python train.py --n_kv_head=4 --d_mlp=1344 --norm="rmsnorm" --bias="qkv" --init="normal" --schedule="wsd" --final_lr_fraction=0.0 --dataset="wikipedia_en"
Each number is 50 + 12 x the weight over its row's rms, rounded and kept within 0 to 99. Layers, rows and columns count from 0. The size before them is the row's rms in percent of the matrix's.

# layer 8 attention query, 512x512, rms 0.165, rows 0-108, columns 320-383
099:48 48 94 68 52 39 67 31 63 52 48 67 54 57 55 57 52 39 64 56 52 58 70 52 74 53 62 51 52 42 57 71 59 32 66 60 74 63 56 75 50 51 33 51 68 60 43 57 67 65 53 52 63 48 53 56 54 59 49 40 75 54 59 51
093:41 50 44 52 57 40 46 34 51 43 60 54 28 58 64 50 40 48 49 43 52 50 49 36 19 47 49 52 61 42 27 41 34 50 49 48 44 38 41 48 26 44 46 29 54 46 62 42 55 46 50 65 47 49 46 55 41 47 30 62 58 63 48 55
094:46 60 48 38 71 31 38 64 51 57 41 59 56 74 43 55 59 59 42 87 39 53 64 48 47 58 47 45 30 35 46 54 51 42 83 43 54 50 24 32 60 50 51 56 53 66 63 44 04 39 33 50 64 36 46 50 37 51 71 58 58 68 45 52
106:48 51 42 46 60 49 65 77 38 57 54 38 55 67 56 59 57 52 52 87 42 54 57 47 26 56 60 37 49 47 54 16 61 62 29 49 42 49 47 44 35 51 33 46 59 61 57 51 44 39 77 45 61 35 47 75 20 42 60 37 57 62 50 43
091:58 63 54 49 49 54 30 57 42 56 57 54 26 64 48 50 55 56 56 31 09 23 56 35 44 77 34 35 43 28 49 56 57 69 58 62 59 51 78 63 30 68 46 48 31 60 36 50 58 47 42 52 60 47 45 38 45 68 56 47 65 49 41 47
094:54 62 29 54 48 50 43 32 59 35 61 46 55 47 36 62 47 74 55 54 47 39 60 71 65 57 41 51 45 54 44 53 56 47 49 41 47 62 50 72 65 48 39 58 27 42 31 74 36 45 21 75 68 41 46 50 43 42 30 59 47 61 56 57
094:48 44 55 52 62 42 49 48 58 40 39 61 40 42 51 65 58 41 38 42 58 50 31 43 44 61 33 53 51 31 50 52 48 24 52 65 57 48 45 59 34 45 55 64 47 53 18 53 65 54 49 63 40 63 59 34 61 58 32 47 52 32 33 35
103:38 61 33 59 55 66 47 35 78 52 61 60 46 60 44 61 49 30 69 35 54 37 68 53 64 38 45 38 44 52 46 74 74 65 52 43 28 31 54 62 48 54 63 58 37 65 55 45 64 45 46 68 52 51 38 51 78 56 73 54 65 36 30 44
096:36 44 16 54 49 51 30 29 30 53 36 30 62 29 32 41 48 34 39 63 53 52 50 48 79 55 45 42 51 69 60 69 71 39 33 65 45 52 30 48 52 28 42 35 55 37 62 31 51 51 62 38 52 47 68 67 40 25 36 60 45 47 41 43
097:37 44 72 51 51 66 51 61 38 65 54 76 33 47 28 53 54 43 52 52 59 40 44 25 29 44 55 52 57 52 34 41 32 47 51 43 59 52 62 51 43 37 50 52 49 57 55 35 51 35 32 39 41 55 43 61 50 33 45 53 60 59 56 53
103:50 57 48 38 61 44 52 47 38 22 29 42 51 47 34 46 52 49 44 39 69 68 61 57 53 35 47 49 66 36 17 55 44 50 52 51 47 51 35 44 69 33 42 47 55 43 53 67 52 39 48 44 26 60 39 51 61 45 60 57 55 59 46 34
095:60 36 76 49 52 62 74 42 34 40 55 61 57 53 68 57 45 37 54 61 44 71 50 49 63 53 65 39 40 44 72 41 62 41 16 58 58 36 42 25 57 50 53 51 68 53 46 42 44 55 35 37 60 66 55 48 42 44 41 40 41 49 77 27
099:53 44 29 66 58 39 48 49 38 48 67 38 54 48 67 60 45 54 67 73 57 31 76 54 58 48 50 72 65 45 49 44 58 63 54 33 62 58 56 34 50 51 47 44 79 54 58 16 62 59 54 54 46 47 48 38 31 41 38 37 47 57 53 56
097:38 44 41 49 50 48 43 58 60 35 55 42 58 62 41 53 30 31 66 66 37 41 47 60 35 41 36 50 57 51 37 33 42 45 55 69 42 58 69 35 77 54 36 64 78 69 33 69 38 56 49 65 37 58 46 71 53 65 35 59 59 44 77 45
101:73 43 31 50 26 36 52 53 31 13 53 35 47 52 57 39 43 60 64 71 52 53 45 53 48 50 50 51 37 75 60 51 51 33 39 29 46 56 56 37 42 53 56 58 52 61 69 30 48 51 50 56 44 69 67 49 43 47 60 37 41 40 45 60
099:57 53 49 53 57 60 31 60 36 44 38 68 61 44 47 66 53 59 65 47 66 43 61 48 62 50 59 67 64 29 42 65 41 52 46 41 33 23 55 57 65 45 54 40 43 33 57 45 44 45 36 56 59 44 35 48 70 31 46 67 54 53 49 47
094:58 39 41 31 46 55 49 59 50 55 46 59 47 39 27 39 52 46 50 50 47 58 56 53 47 75 27 54 48 58 59 35 65 45 46 31 47 48 44 56 46 43 80 41 38 51 41 49 48 45 54 37 46 36 67 57 41 42 40 48 56 65 53 48
101:65 55 29 49 65 41 38 69 33 48 37 39 53 63 31 58 55 56 57 51 55 76 46 26 55 60 57 39 49 20 53 47 47 46 49 51 46 52 39 60 45 31 47 30 57 65 58 49 48 47 54 51 48 49 65 59 61 71 65 30 14 55 31 53
101:48 35 39 45 42 36 56 38 59 31 53 62 54 61 52 59 53 30 64 65 63 45 50 51 47 34 61 36 41 59 44 62 50 47 43 51 27 44 60 62 56 70 49 67 40 45 42 62 44 53 32 61 44 64 54 44 35 52 24 51 48 56 56 52
102:36 51 45 39 69 65 59 59 44 46 62 49 67 28 65 52 38 50 52 45 71 49 54 45 30 63 50 51 44 53 66 54 61 42 39 50 54 61 57 43 68 47 49 53 33 44 58 34 58 64 64 40 43 32 75 42 25 63 44 40 61 54 46 46
095:45 51 45 48 59 54 46 68 50 56 58 70 63 53 37 31 58 48 58 46 57 49 57 50 46 50 45 44 51 68 42 26 56 41 51 42 38 30 58 62 61 50 62 41 51 47 35 63 47 47 36 37 51 57 36 50 69 42 52 80 66 47 44 52
099:37 66 69 78 54 68 32 41 42 57 41 63 54 47 64 37 32 38 71 46 45 59 61 70 54 43 50 49 43 75 43 47 36 51 39 71 51 44 46 55 56 49 55 49 69 57 38 54 42 43 49 50 52 53 49 49 44 40 42 53 55 34 62 47
094:37 57 52 51 51 50 71 60 68 35 45 43 66 71 43 57 37 51 55 43 64 47 59 41 49 52 78 41 42 50 50 47 41 46 25 57 71 73 42 48 53 51 62 50 60 67 40 38 51 59 60 56 29 50 72 53 57 40 50 49 67 52 56 50
097:57 40 51 58 53 81 56 48 70 49 34 49 35 58 66 44 29 57 51 38 66 54 33 72 50 64 53 43 38 36 33 60 41 38 39 73 60 50 35 44 50 69 37 57 57 69 55 42 42 35 73 57 39 34 64 61 45 48 60 29 53 59 57 43
096:33 54 61 44 43 71 42 47 59 79 74 44 62 57 62 44 61 46 63 57 63 36 47 62 61 49 53 46 54 58 49 32 69 43 38 43 52 67 38 32 13 57 56 52 22 53 71 67 50 45 66 64 39 54 48 40 43 49 63 44 58 58 38 40
102:47 70 55 62 50 38 45 27 50 76 67 36 53 45 22 31 48 44 50 50 59 48 63 64 70 52 47 60 34 40 41 39 41 53 49 63 37 43 48 51 35 63 41 58 47 46 61 57 50 51 61 66 43 67 45 48 57 68 64 48 54 53 34 70
102:46 50 60 33 34 47 52 60 41 57 54 40 53 51 45 43 29 50 41 71 63 57 54 53 53 40 40 53 47 55 38 29 64 58 61 40 10 73 44 54 38 66 38 54 45 56 44 45 51 50 29 38 46 45 41 46 38 51 71 51 41 61 53 49
102:52 37 54 43 45 54 44 58 20 64 51 27 40 47 42 64 55 44 58 57 46 40 38 40 50 45 56 30 51 50 68 46 71 53 23 42 42 24 35 59 62 48 36 44 61 39 62 41 71 39 66 60 37 63 75 55 45 60 58 45 37 44 67 43
101:49 61 45 48 67 63 75 63 58 67 45 58 40 29 30 43 38 46 47 46 57 53 49 58 41 56 70 45 45 50 30 29 73 43 34 63 44 37 61 34 49 63 67 52 25 59 41 53 55 50 66 42 62 62 49 49 47 75 61 70 53 41 39 33
102:35 55 34 36 45 45 64 53 81 32 46 36 46 53 43 37 56 46 53 83 40 69 56 40 26 57 71 37 44 37 68 51 58 70 41 36 48 50 47 50 47 55 43 34 67 42 61 33 52 51 52 35 48 50 79 34 48 40 52 29 49 74 35 45
103:51 41 48 51 30 78 41 35 54 41 24 44 55 47 58 45 51 66 38 56 55 40 41 55 43 54 46 53 46 48 47 21 47 51 39 65 50 51 57 37 48 35 33 47 76 52 67 47 50 66 47 41 22 47 53 50 54 36 43 43 44 39 54 23
098:27 27 43 48 52 65 31 51 62 75 35 32 64 58 66 55 46 72 55 56 65 34 57 48 29 45 49 56 27 37 76 34 52 56 46 47 24 51 44 47 65 73 23 38 59 40 58 58 48 55 59 50 29 24 67 47 38 60 50 45 38 25 51 39
091:44 70 50 46 63 64 58 54 46 58 41 43 71 39 38 65 49 47 52 30 36 58 54 40 28 40 61 51 55 41 62 50 29 48 62 48 30 52 53 67 46 36 52 48 58 67 52 57 44 40 47 48 44 35 65 74 47 44 42 35 63 60 52 52
099:32 56 19 73 56 39 38 49 75 58 65 74 69 54 46 53 36 51 69 66 67 38 40 46 56 41 64 40 67 49 52 55 75 44 58 52 42 45 65 56 37 73 61 50 39 24 59 38 78 43 46 55 59 49 55 45 58 65 55 52 72 31 33 61
093:47 47 61 51 62 62 45 56 38 51 44 65 70 49 59 60 50 58 35 58 57 60 64 31 70 46 49 54 34 65 42 58 47 53 39 62 45 55 46 40 68 52 74 49 21 54 48 25 33 32 33 53 58 61 42 55 55 41 57 30 54 52 56 52
099:39 54 29 29 38 39 42 43 61 42 64 68 71 50 59 46 53 43 53 35 58 60 57 49 49 44 48 57 66 43 48 77 49 40 52 61 45 21 56 64 41 48 58 36 35 49 44 27 57 64 41 66 56 56 59 49 59 61 63 60 52 64 41 34
093:70 68 46 54 53 49 66 57 80 61 73 61 39 48 57 47 36 44 29 53 56 48 67 36 54 55 34 55 53 62 41 46 73 56 59 54 68 21 63 38 42 44 43 41 33 47 46 66 45 39 56 55 61 58 44 41 61 75 50 62 57 61 44 61
099:72 48 38 32 53 40 48 58 23 49 47 49 55 54 38 37 51 50 53 57 54 71 65 47 36 50 35 71 41 38 35 55 65 57 54 61 47 53 45 52 33 59 57 30 56 48 62 49 59 59 45 43 45 56 49 56 57 29 34 60 55 34 43 35
095:57 58 42 56 44 50 30 46 51 65 51 56 60 50 35 19 49 18 37 51 41 52 62 63 64 60 36 51 58 65 48 61 47 83 47 26 49 53 67 70 35 50 49 49 33 50 46 48 21 51 72 55 46 46 65 60 53 40 55 58 75 48 36 49
093:36 57 34 55 55 63 39 57 48 43 51 54 29 50 67 59 48 46 56 23 59 54 70 34 42 47 48 59 46 77 37 64 32 55 41 58 54 37 68 42 64 50 25 41 65 51 59 39 54 48 33 69 47 58 39 49 29 47 52 56 45 34 51 31
096:57 48 51 44 81 57 48 32 65 48 28 47 44 36 38 79 47 62 56 51 25 47 68 67 60 23 52 43 51 35 36 58 53 63 45 39 61 53 76 62 67 35 42 40 45 53 54 09 35 54 46 52 56 55 64 60 47 50 43 33 55 52 49 55
096:47 53 44 49 34 54 77 45 53 59 43 51 68 58 39 39 60 65 27 38 40 63 50 57 62 60 55 61 58 74 57 56 61 54 43 40 61 59 61 59 70 39 48 43 33 54 36 72 50 57 53 64 44 44 52 62 62 39 45 50 49 43 82 53
097:64 49 30 61 45 80 40 52 53 44 38 67 48 78 57 40 56 56 38 67 48 34 58 39 71 33 54 60 49 38 47 49 45 46 70 56 58 81 49 48 37 56 48 56 56 62 50 56 28 40 51 58 32 66 66 57 50 63 53 36 59 53 63 62
093:46 63 63 54 32 46 29 32 53 64 32 43 48 42 39 65 37 45 58 71 33 47 50 40 75 47 39 56 56 40 27 52 64 40 39 37 42 46 43 56 47 60 45 49 42 30 33 60 41 41 49 63 40 55 47 36 50 56 64 48 59 47 46 55
094:43 33 34 61 47 57 50 47 62 43 38 54 51 53 48 59 48 54 64 79 41 64 39 40 55 55 69 34 69 62 76 45 39 70 24 58 50 23 63 29 38 52 40 62 45 43 57 49 47 49 49 39 76 37 39 29 59 50 44 55 43 29 34 59
094:66 27 53 40 39 45 57 68 58 33 55 60 46 40 62 53 79 58 61 33 53 57 47 30 50 68 39 28 45 45 49 43 41 38 33 45 48 48 59 57 49 44 57 38 52 42 48 41 70 40 38 31 60 53 51 40 51 30 51 26 30 62 64 76
093:55 43 43 45 52 42 61 40 43 51 54 57 37 71 46 58 81 46 30 59 39 40 53 38 60 32 42 64 50 41 47 56 14 74 58 45 54 43 53 37 43 59 58 39 72 53 42 59 36 46 38 38 49 47 61 51 51 48 36 40 46 63 55 40
101:42 37 37 44 38 51 66 51 69 45 72 56 45 50 40 61 36 31 63 90 43 67 37 67 58 48 61 26 57 39 46 56 31 77 31 60 34 58 59 37 59 41 50 40 75 39 49 49 66 51 68 52 51 54 62 68 68 54 53 28 71 49 32 53
099:49 30 42 43 50 38 48 61 43 51 26 40 49 48 57 35 60 46 44 46 64 58 59 46 60 41 47 43 62 37 54 50 48 48 46 53 39 83 41 47 58 50 43 37 76 45 55 41 46 50 43 46 49 42 62 45 50 40 64 34 57 66 60 54
097:24 26 48 60 56 37 54 51 61 46 36 22 52 51 37 61 37 41 51 66 42 41 64 59 43 58 69 46 43 49 42 49 48 31 62 64 56 59 77 64 41 53 58 49 36 62 59 35 69 63 55 33 43 48 49 53 42 62 49 37 50 37 59 33
098:47 50 40 43 52 31 53 47 52 48 40 62 55 71 37 51 42 47 29 55 65 55 45 48 43 37 38 53 25 64 35 46 34 58 53 44 44 40 52 63 46 57 59 50 55 35 28 26 35 58 48 33 55 38 46 67 46 42 44 46 68 60 38 49
090:23 40 52 50 51 45 52 28 38 52 45 55 40 33 36 53 67 55 53 51 57 34 40 57 61 37 63 47 52 36 37 50 46 54 43 49 61 52 49 55 47 38 48 54 57 39 55 66 51 60 29 74 68 51 44 60 50 67 36 30 59 36 71 62
091:24 77 47 49 61 50 34 43 60 72 59 64 44 42 32 59 29 44 53 41 57 51 63 66 57 45 50 44 49 67 49 53 60 49 43 49 53 55 50 32 61 50 53 44 29 65 44 51 57 52 49 61 48 43 49 35 64 50 40 49 68 47 55 50
094:71 48 55 31 38 45 50 56 45 58 61 63 60 40 52 56 46 36 47 39 55 52 34 42 34 53 35 62 30 63 30 60 52 56 36 53 46 51 27 32 39 61 58 47 52 49 53 46 70 67 29 29 56 53 58 76 59 43 50 57 55 54 37 59
095:31 32 54 55 19 49 48 52 55 41 49 31 61 42 40 64 52 51 69 30 56 44 40 75 41 47 56 57 43 54 44 39 40 56 51 40 43 51 61 57 58 55 56 49 60 38 70 40 37 40 63 41 49 38 59 72 42 55 53 49 46 55 64 46
093:48 52 53 72 63 59 31 40 64 47 69 54 44 35 48 58 42 38 40 53 52 57 47 41 26 73 47 91 53 56 37 49 59 35 33 49 45 42 57 50 62 35 47 38 36 72 43 57 58 44 76 42 45 70 38 36 49 57 48 58 79 50 63 52
095:51 57 54 44 38 49 42 48 58 65 45 52 43 45 63 53 68 46 65 61 59 45 45 59 18 44 47 50 43 65 39 36 36 47 57 54 31 56 81 16 53 43 53 57 64 66 28 63 56 57 60 36 66 68 54 66 48 23 50 45 46 24 54 33
113:53 64 40 46 55 50 49 53 43 48 52 37 44 56 32 51 52 63 49 47 42 48 69 47 53 33 54 36 53 71 37 63 38 62 46 64 37 32 49 53 47 45 57 59 52 52 48 49 54 48 38 75 55 57 41 39 59 55 41 64 62 53 60 62
093:49 46 57 42 40 51 43 41 35 48 51 40 53 55 67 48 73 67 57 54 70 51 57 48 49 58 43 41 36 64 45 42 63 49 29 53 55 49 26 34 55 34 71 54 52 63 28 57 41 20 66 37 51 57 55 32 62 41 44 34 21 53 44 54
102:72 40 60 46 72 68 55 58 54 49 71 56 47 57 53 50 59 34 60 56 55 45 61 51 54 63 47 63 59 38 57 48 39 72 63 48 25 36 64 58 56 35 32 46 42 63 36 66 65 63 52 65 42 44 35 43 76 55 64 58 57 58 51 59
103:54 56 55 77 59 47 48 35 35 34 63 50 46 45 62 52 67 44 61 26 60 39 45 46 45 40 40 61 39 77 61 60 51 37 51 47 45 60 50 51 47 36 63 42 46 52 63 31 60 48 52 43 40 54 46 53 50 48 45 52 62 46 55 66
097:68 68 53 48 50 50 51 65 48 48 66 32 35 66 28 67 48 58 33 45 57 54 34 63 39 44 51 58 44 56 64 61 55 58 64 92 63 50 42 58 54 26 50 36 33 45 49 64 44 39 64 57 57 44 61 51 38 48 54 71 55 62 63 74
105:51 58 68 45 22 42 60 61 43 36 40 68 52 56 44 44 63 41 48 56 33 65 59 37 43 42 54 52 31 55 47 66 55 43 57 74 36 45 57 52 66 50 41 35 45 54 57 28 39 60 68 45 32 48 49 76 32 49 44 57 27 49 19 54
099:40 69 47 58 42 64 65 27 55 54 76 78 25 52 40 59 50 55 47 59 46 51 65 28 39 23 69 62 47 56 44 58 58 56 52 58 32 28 65 51 56 55 52 44 27 44 63 67 44 61 41 58 54 58 49 45 65 52 62 52 52 57 59 58
092:50 66 42 49 44 52 67 47 42 27 31 44 55 50 70 68 70 24 67 54 37 60 50 53 46 39 72 37 51 40 44 45 58 50 38 60 46 62 54 48 41 52 64 66 29 46 42 33 61 52 51 54 45 37 58 45 43 57 64 49 48 52 24 47
098:49 50 36 39 75 45 80 50 31 30 47 55 65 42 54 56 57 60 51 35 68 49 34 63 55 33 51 31 50 41 41 41 59 60 29 62 34 58 49 45 53 62 59 53 59 61 55 70 55 53 40 42 44 30 42 50 46 63 50 48 52 53 60 34
095:48 50 48 35 52 39 56 67 76 56 49 45 66 50 60 38 27 50 31 36 60 40 42 30 56 42 33 40 62 53 44 53 49 43 14 51 43 63 44 59 37 43 61 55 53 40 51 58 33 47 41 50 61 58 39 58 49 50 58 67 42 53 62 58
104:50 38 47 39 60 21 49 60 20 38 31 46 53 64 41 46 26 50 38 50 54 42 15 46 52 67 52 57 52 67 45 47 60 52 35 45 41 42 52 43 39 74 38 54 48 62 50 62 54 56 43 48 61 49 29 59 55 56 42 54 58 73 41 55
093:49 73 42 35 42 60 69 32 35 54 24 58 59 42 59 53 72 54 17 49 38 47 82 33 33 44 51 62 50 48 47 61 52 55 57 50 51 43 50 74 64 55 47 55 54 69 61 26 24 30 43 41 52 47 66 45 27 25 59 72 48 47 59 51
093:47 65 51 49 38 40 45 37 33 43 61 56 65 54 35 47 44 58 46 38 25 15 70 52 57 26 54 56 54 53 61 61 47 53 51 52 58 35 34 43 51 36 56 53 52 33 69 55 37 71 43 61 49 45 45 42 64 51 46 62 17 49 45 40
097:45 57 59 48 57 72 43 38 58 33 43 44 23 47 63 56 47 32 56 48 45 60 45 50 40 49 37 68 67 62 74 49 58 35 54 45 48 47 39 38 64 31 66 43 48 51 39 41 50 29 60 43 47 51 63 36 43 37 55 50 28 39 58 30
099:55 65 30 53 64 75 35 50 59 66 50 39 63 61 64 48 73 45 59 66 24 48 48 31 64 33 48 41 51 34 43 59 62 77 51 50 37 48 65 60 72 29 41 35 52 39 47 48 28 48 61 47 44 56 72 47 52 60 42 55 52 44 52 33
096:58 59 31 48 41 51 52 42 33 52 47 49 46 33 54 43 38 36 52 47 65 46 49 44 66 48 61 71 44 71 48 38 45 39 60 41 46 38 53 52 47 32 59 39 48 49 47 52 23 44 64 49 49 39 27 69 78 48 39 51 45 62 42 32
090:49 56 43 47 45 53 54 50 65 50 38 75 81 47 61 41 24 45 46 61 38 56 46 57 44 40 47 31 72 68 46 43 43 50 45 39 40 38 30 36 45 26 50 45 58 35 57 43 36 43 51 39 33 54 59 48 42 44 45 49 28 55 28 33
096:53 47 34 33 30 48 67 65 54 26 56 43 47 52 51 54 64 39 39 49 28 57 51 21 48 40 53 53 35 57 63 36 49 50 43 60 74 65 45 33 72 50 53 35 53 49 55 30 35 56 54 45 45 71 63 49 33 56 55 63 45 42 66 43
099:73 59 50 47 47 37 39 41 74 45 47 35 67 46 39 61 24 69 47 49 62 53 35 57 57 46 43 42 47 60 68 68 38 76 67 38 24 52 47 58 36 56 38 52 48 42 32 46 57 42 57 27 63 66 53 61 51 47 45 39 39 36 66 45
091:42 52 54 43 52 39 65 53 43 55 59 45 54 57 30 67 70 47 34 58 76 46 61 40 60 38 53 78 48 64 46 53 64 52 75 37 47 57 53 51 44 47 39 36 58 58 47 54 45 42 59 33 29 37 45 52 39 52 27 53 67 45 50 49
096:52 60 49 64 55 62 55 55 70 48 33 57 27 48 35 36 36 36 62 60 64 40 42 49 45 42 42 47 36 46 44 20 48 50 45 45 57 73 69 51 47 53 35 47 81 52 58 63 60 34 46 75 45 57 50 39 70 41 54 63 56 68 66 41
096:56 44 27 45 36 43 64 43 49 47 71 66 51 39 54 63 74 63 65 49 54 46 37 40 48 35 69 45 42 64 43 43 32 38 47 34 29 45 33 50 46 41 49 69 60 42 51 49 51 33 44 39 43 38 43 52 38 57 42 55 50 36 41 54
086:48 44 50 34 53 36 61 64 51 45 35 58 51 44 46 39 51 61 36 66 46 55 68 49 69 41 58 48 59 27 43 47 38 55 52 55 54 74 35 33 39 62 61 55 57 33 64 60 46 48 39 52 63 87 68 57 63 43 37 61 29 51 40 58
098:58 39 65 50 55 32 44 58 48 58 44 51 49 85 64 33 28 51 32 34 60 50 53 55 55 60 58 52 39 28 41 62 57 45 38 41 63 54 64 75 51 70 62 55 45 42 52 43 35 49 56 50 56 59 42 35 49 47 67 43 70 74 47 64
093:70 36 25 61 42 43 35 45 37 46 63 57 63 54 51 61 42 44 23 49 56 52 48 36 42 56 41 46 58 49 49 42 44 46 44 57 31 52 55 56 47 52 46 55 37 69 35 65 50 30 36 46 65 38 30 55 27 76 53 46 57 60 30 49
091:57 51 52 49 24 35 36 40 40 49 46 64 54 69 36 60 53 57 39 50 30 78 37 38 44 41 36 43 55 46 45 49 62 59 62 61 45 37 73 53 73 77 61 33 52 61 54 52 53 39 37 50 55 52 45 48 40 71 43 55 51 50 52 62
100:33 66 33 38 63 37 38 61 45 33 47 30 53 58 55 57 43 54 43 49 64 24 29 42 54 66 44 38 67 57 72 48 41 40 48 67 46 36 55 45 55 42 44 68 56 17 37 69 38 60 35 51 49 41 56 33 21 56 28 46 44 59 53 52
097:43 53 52 56 51 39 38 33 72 50 74 61 59 66 38 50 34 54 57 50 59 64 42 36 51 40 60 60 53 52 49 52 37 42 56 58 34 58 54 46 59 52 62 48 46 40 43 54 50 53 57 29 52 54 45 65 46 56 46 44 40 68 39 46
105:42 31 45 54 64 52 54 42 70 39 50 68 80 62 37 52 52 39 44 31 61 62 41 38 62 65 40 60 38 31 57 52 43 26 40 60 51 72 35 50 51 48 31 61 75 50 33 34 46 59 33 55 60 41 48 51 43 59 54 65 47 63 49 41
096:65 54 56 38 38 50 51 53 66 42 50 48 51 54 55 61 52 34 48 30 69 56 60 72 54 38 65 42 40 34 61 48 60 63 54 49 26 65 42 42 45 48 56 52 38 57 40 41 44 34 86 43 57 50 61 65 56 50 49 13 52 57 42 51
101:63 36 52 65 45 50 59 68 38 60 64 45 53 51 37 67 17 34 51 55 72 37 35 66 48 72 51 51 50 68 57 67 53 44 57 48 40 29 40 58 35 61 47 64 49 69 44 44 36 55 38 34 55 41 41 58 52 41 54 51 67 43 67 64
090:40 67 54 32 74 44 60 34 70 64 45 38 52 51 47 29 43 20 38 41 43 47 58 60 67 48 50 84 68 70 55 51 76 74 45 46 63 45 50 36 47 61 39 58 48 71 51 52 52 56 57 45 60 48 67 43 27 37 51 42 58 80 64 33
096:49 35 55 56 62 30 38 69 55 50 70 28 55 49 25 47 54 45 53 40 49 57 57 28 53 73 60 57 49 40 52 47 52 37 42 68 46 44 60 41 61 40 50 45 63 57 54 28 58 49 71 56 32 60 44 93 48 58 72 59 46 32 64 57
094:54 45 61 35 47 58 57 48 48 53 60 46 62 22 45 53 47 55 49 45 55 50 43 64 59 49 42 61 66 56 30 54 48 40 45 43 65 53 44 44 46 72 46 60 26 72 53 57 54 43 44 49 50 50 51 49 21 63 49 66 32 31 69 29
102:58 37 52 49 43 36 76 28 34 52 45 68 41 66 55 65 51 52 30 48 59 31 35 66 51 60 57 50 52 49 42 56 52 58 48 48 60 50 55 28 32 51 40 43 41 45 40 63 57 56 65 60 44 40 41 26 45 64 53 41 34 74 47 29
094:36 62 63 49 56 71 55 46 44 35 39 59 59 10 23 44 69 51 53 56 36 67 56 46 35 41 49 50 60 68 46 41 35 29 57 57 63 63 42 28 63 38 61 48 40 45 59 33 68 41 60 18 44 58 67 29 37 49 43 58 45 34 37 50
103:70 68 70 34 50 33 60 51 28 44 41 69 53 56 48 50 56 62 44 37 48 39 18 43 56 56 34 49 70 43 61 60 63 50 50 51 58 53 55 47 49 51 23 56 36 55 58 64 36 72 62 51 45 53 51 58 16 57 56 36 50 73 27 63
096:64 40 39 25 28 48 30 42 47 44 59 32 60 42 39 43 67 57 51 39 60 39 59 60 64 33 59 49 31 46 38 41 63 53 55 67 36 40 52 60 28 60 26 72 46 68 53 69 43 45 39 39 62 36 30 64 41 61 42 46 47 31 37 51
087:61 39 40 37 32 64 48 68 54 63 80 65 62 24 63 57 47 42 39 53 40 62 69 46 50 50 55 61 25 61 65 39 54 42 60 62 38 32 55 58 52 41 40 67 43 64 43 55 48 54 43 51 40 63 50 31 47 41 31 49 46 57 63 63
095:39 72 43 59 60 34 55 44 59 62 59 53 74 59 35 68 65 60 32 45 36 77 47 46 51 51 41 29 52 48 75 43 60 52 58 53 58 46 44 37 48 48 41 36 52 64 57 42 43 13 45 40 37 58 50 37 24 56 65 53 73 55 52 51
090:50 46 51 44 59 31 58 59 43 56 43 57 58 49 37 56 52 52 61 69 64 53 46 54 41 49 51 56 50 46 63 63 67 65 46 68 51 40 48 44 63 39 58 56 38 70 52 64 29 48 41 54 56 52 60 50 53 47 33 35 41 50 49 61
090:36 45 36 53 55 48 64 66 67 64 70 65 52 50 49 45 46 57 42 45 61 69 57 71 69 73 55 72 44 44 42 56 62 48 60 59 53 71 52 37 51 46 62 70 37 56 52 61 35 48 26 57 46 43 45 52 64 46 52 48 52 44 29 37
094:44 61 49 53 34 55 52 39 40 50 33 56 61 69 45 16 63 50 41 44 35 62 69 50 35 27 54 50 53 55 51 20 41 43 44 51 54 45 55 73 40 30 41 36 49 49 53 34 54 57 37 55 65 58 53 59 80 58 38 58 23 69 52 53
095:59 67 74 42 62 79 48 40 61 50 47 60 41 61 51 39 44 58 62 37 40 41 58 51 39 44 34 26 50 48 58 58 61 65 35 51 69 34 58 44 33 33 49 40 41 41 56 30 47 54 36 51 55 63 57 25 70 48 49 50 74 37 51 35
089:55 38 70 44 56 36 30 49 44 56 40 43 40 54 47 51 50 45 36 64 49 41 46 40 65 61 45 55 44 50 46 55 63 52 53 35 39 51 47 34 67 45 28 15 61 53 38 58 53 49 64 52 43 57 46 44 47 46 50 40 44 62 40 66
098:58 46 55 51 48 57 66 44 25 45 45 46 63 63 43 57 52 58 31 34 69 45 55 36 54 57 47 45 38 60 42 57 51 60 72 33 36 66 50 60 47 51 53 48 29 53 61 63 55 54 58 49 51 48 52 72 39 40 45 63 53 41 32 85
097:59 58 42 47 39 51 38 50 40 51 42 53 43 50 73 61 56 55 22 42 38 54 49 50 41 61 62 51 53 47 40 51 57 53 55 71 74 35 33 75 55 70 50 42 59 35 60 46 55 52 38 72 59 46 43 51 56 29 28 29 33 47 39 57
093:44 40 66 57 65 62 54 38 33 39 47 61 31 69 61 60 57 50 54 72 55 49 53 30 75 47 50 48 67 49 33 50 66 40 34 46 34 50 69 68 47 43 47 75 46 39 53 48 60 43 54 40 61 25 63 56 24 52 53 37 46 50 41 41
094:70 61 56 46 31 56 50 48 47 58 42 36 44 43 35 42 59 79 42 47 43 42 48 41 76 40 50 54 43 53 53 35 64 63 55 34 48 54 61 51 54 44 50 27 41 56 39 58 51 48 44 37 51 54 51 43 35 47 53 53 71 30 38 61
093:60 32 53 53 54 63 53 60 51 40 63 68 50 43 29 46 47 72 30 40 52 43 45 47 50 52 41 62 62 40 32 44 54 52 65 52 55 51 43 58 41 48 71 42 46 42 42 60 46 46 44 49 39 61 56 46 47 57 40 34 51 39 37 71
087:49 63 41 49 47 50 55 31 39 42 46 48 43 52 51 37 51 83 50 73 53 56 56 60 53 45 37 59 72 65 47 36 42 74 31 33 48 36 56 28 41 64 56 35 60 49 49 56 41 65 53 60 49 53 40 50 44 32 37 50 58 38 45 48
096:58 43 38 57 39 51 46 49 70 70 58 49 77 42 57 43 37 40 41 62 26 55 72 56 61 25 52 37 53 52 68 56 34 65 44 51 39 35 61 28 43 34 43 74 48 60 60 48 30 65 45 46 54 67 71 54 77 56 53 58 44 44 51 65